config.yaml
n_layer: 8
d_model: 96
n_head: 3
n_kv_head: 3
head_dim: 32
d_mlp: 384
vocab_size: 8192
activation: "tanh_gelu"
norm: "layernorm"
norm_place: "pre"
norm_eps: 1e-05
positions: "learned"
qk_norm: false
attn_scale: 0.177
bias: "all"
tie_embeddings: true
parallel_block: true
init: "normal"
init_std_qkv: 0.0212
init_std_o: 0.0053
init_std_up: 0.0212
init_std_down: 0.0053
optimizer: "muon_variant"
lr: 0.00568
lr_mult_o: 3.0
beta1: 0.9
lr_head: 0.00534
grad_clip: 2.0
warmup_steps: 200
schedule: "wsd"
decay_fraction: 0.599
decay_shape: "exp"
final_lr_fraction: 0.0
batch_tokens: [8192, 16384, 24576]
seq_len: 256
doc_mask: true
train_tokens: 83530000
steps: 5641
dataset: "wikipedia_en"
Each number is 200 + 20 x the weight over the matrix's rms, rounded and kept within 0 to 999. Layers, rows and columns count from 0.

# q: layer 2 attention query, 96x96, rms 0.137, rows 74-80, columns 0-95
# k: layer 2 attention key, 96x96, rms 0.128, rows 74-80, columns 0-95
q74,198,236,201,196,193,192,192,191,163,194,234,218,199,218,203,219,224,214,202,185,197,200,174,183,192,218,216,199,235,196,205,228,194,236,191,207,218,183,211,174,224,200,206,185,235,217,196,194,173,210,193,183,183,198,197,177,184,185,195,172,207,207,201,201,201,206,228,165,181,204,208,199,198,192,224,216,211,198,210,200,217,202,175,213,192,207,199,193,189,196,192,166,203,192,214,167
k74,185,157,211,210,214,171,210,193,234,190,186,193,203,189,204,199,216,208,183,224,212,211,205,205,211,186,200,202,192,212,179,191,174,169,207,175,187,204,187,210,205,230,212,193,172,176,202,195,230,195,201,185,216,205,218,200,210,217,211,240,197,208,183,191,205,199,189,235,199,189,187,221,203,209,189,193,179,187,196,189,204,205,205,208,201,221,194,225,192,207,200,195,199,203,199,201
q75,185,188,185,197,194,203,208,215,206,197,188,197,185,185,216,197,193,232,186,224,230,196,194,237,181,207,218,190,225,193,221,215,194,221,174,188,184,178,171,217,185,187,236,188,192,202,163,198,198,198,209,208,227,213,185,210,189,213,188,201,202,197,208,246,200,209,232,234,211,188,225,190,200,221,170,187,204,184,195,193,192,195,212,178,199,175,189,199,195,205,203,187,187,220,200,182
k75,198,209,199,208,217,209,184,187,209,217,220,234,205,214,161,187,211,176,194,157,190,190,213,162,210,188,166,200,199,196,186,202,206,194,204,202,204,212,204,196,198,212,196,212,198,209,231,187,208,189,200,210,178,205,224,196,205,174,200,188,204,201,207,173,207,218,195,180,200,180,183,185,260,175,234,219,191,214,200,226,215,205,177,212,194,202,214,214,191,209,208,208,211,183,204,188
q76,182,165,197,164,219,231,202,219,206,165,178,214,187,180,206,200,217,210,197,190,208,185,261,218,204,188,192,234,248,198,224,217,215,241,190,167,186,198,203,213,168,176,174,153,211,158,182,235,204,231,210,232,182,179,200,218,240,189,166,146,211,198,200,206,214,197,177,232,223,214,207,152,209,178,231,193,224,164,188,240,213,190,204,166,188,204,239,165,172,188,225,203,187,227,223,186
k76,203,201,189,202,203,170,211,165,185,232,215,182,208,224,188,197,214,190,189,178,230,196,192,183,189,175,223,170,245,179,210,223,185,180,189,231,205,209,184,179,187,168,210,228,191,219,218,156,208,181,165,205,204,241,217,148,175,177,180,195,206,209,224,216,188,219,243,188,216,178,201,200,230,229,183,207,226,211,213,201,216,221,167,225,227,202,184,193,178,213,185,196,191,192,206,229
q77,207,236,184,193,193,193,191,227,228,181,197,186,187,181,169,209,199,153,166,197,201,232,213,158,181,208,211,211,168,229,214,180,239,185,180,256,198,209,207,203,192,194,209,212,203,182,190,207,177,219,212,222,215,198,198,223,211,192,208,211,197,189,191,198,205,204,224,210,168,196,195,208,205,194,206,201,193,217,227,207,148,211,199,209,193,197,199,213,194,177,195,211,195,203,206,211
k77,221,181,216,203,208,225,200,187,209,210,201,210,199,203,219,169,178,229,202,208,195,206,194,233,180,202,195,220,208,175,192,201,192,214,213,140,209,185,206,185,210,203,173,186,207,223,215,217,214,213,230,198,204,188,192,182,241,223,194,184,209,178,210,241,197,186,160,143,234,225,215,193,213,182,181,175,207,187,186,201,209,211,205,183,206,190,173,194,183,207,194,223,196,192,187,197
q78,193,220,196,228,196,195,215,200,176,192,215,168,179,212,192,200,205,191,192,186,182,198,196,238,202,237,193,194,161,218,174,211,203,175,183,237,204,218,190,220,202,216,172,193,216,196,216,185,218,177,203,204,182,206,213,211,182,225,219,200,207,214,178,180,186,198,175,221,175,186,186,204,235,198,186,192,180,201,217,168,229,179,219,203,178,197,221,221,184,204,213,204,199,181,208,220
k78,230,168,186,202,189,209,187,210,228,205,214,207,192,197,167,202,181,183,197,196,202,188,194,177,197,192,224,168,222,179,228,192,221,215,217,167,194,189,240,181,229,197,214,213,201,214,189,197,189,218,190,192,189,210,194,216,209,182,220,223,222,187,227,222,239,198,199,203,197,215,211,208,173,197,199,205,188,192,181,211,160,208,175,187,218,179,197,207,213,197,178,189,216,198,188,197
q79,174,228,223,174,179,151,205,175,177,180,224,200,221,205,181,236,199,234,188,213,168,179,168,187,196,200,204,206,176,205,181,194,193,193,194,227,215,194,225,198,214,206,202,218,187,228,224,174,247,198,188,233,199,207,221,166,181,190,233,200,240,201,235,196,155,184,220,201,213,184,189,178,175,215,198,192,192,245,167,168,193,205,225,209,191,201,227,205,173,210,213,162,250,185,201,203
k79,196,185,160,231,194,204,208,234,195,208,227,193,223,204,229,167,220,194,198,225,205,192,187,212,222,232,157,166,205,202,198,151,231,196,202,207,198,192,187,203,186,198,183,199,208,190,202,208,190,189,228,181,177,205,191,226,200,225,199,220,175,189,206,202,241,220,175,203,168,177,170,241,187,162,186,163,196,204,234,228,173,190,202,213,223,195,174,217,221,211,186,225,180,215,175,197
q80,183,185,175,196,157,235,196,192,222,195,174,187,170,184,199,221,214,219,193,165,235,180,198,173,173,206,218,232,198,227,210,213,207,203,218,166,209,200,200,213,189,168,243,216,192,171,184,216,178,203,179,192,200,177,224,185,221,241,192,186,169,188,190,222,217,209,212,174,195,186,226,203,228,202,213,182,213,197,192,199,193,219,206,199,165,191,221,238,206,207,195,206,196,219,229,203
k80,216,227,222,200,240,175,194,198,213,222,174,195,206,196,192,192,194,218,186,218,221,211,208,212,211,222,190,193,216,208,206,231,213,195,215,202,173,188,195,187,185,235,175,212,201,234,201,196,203,192,216,208,182,206,220,210,195,182,202,205,238,204,176,180,191,174,171,190,215,221,184,166,208,183,201,211,212,170,187,210,193,209,174,167,204,209,180,187,171,195,199,194,193,208,192,206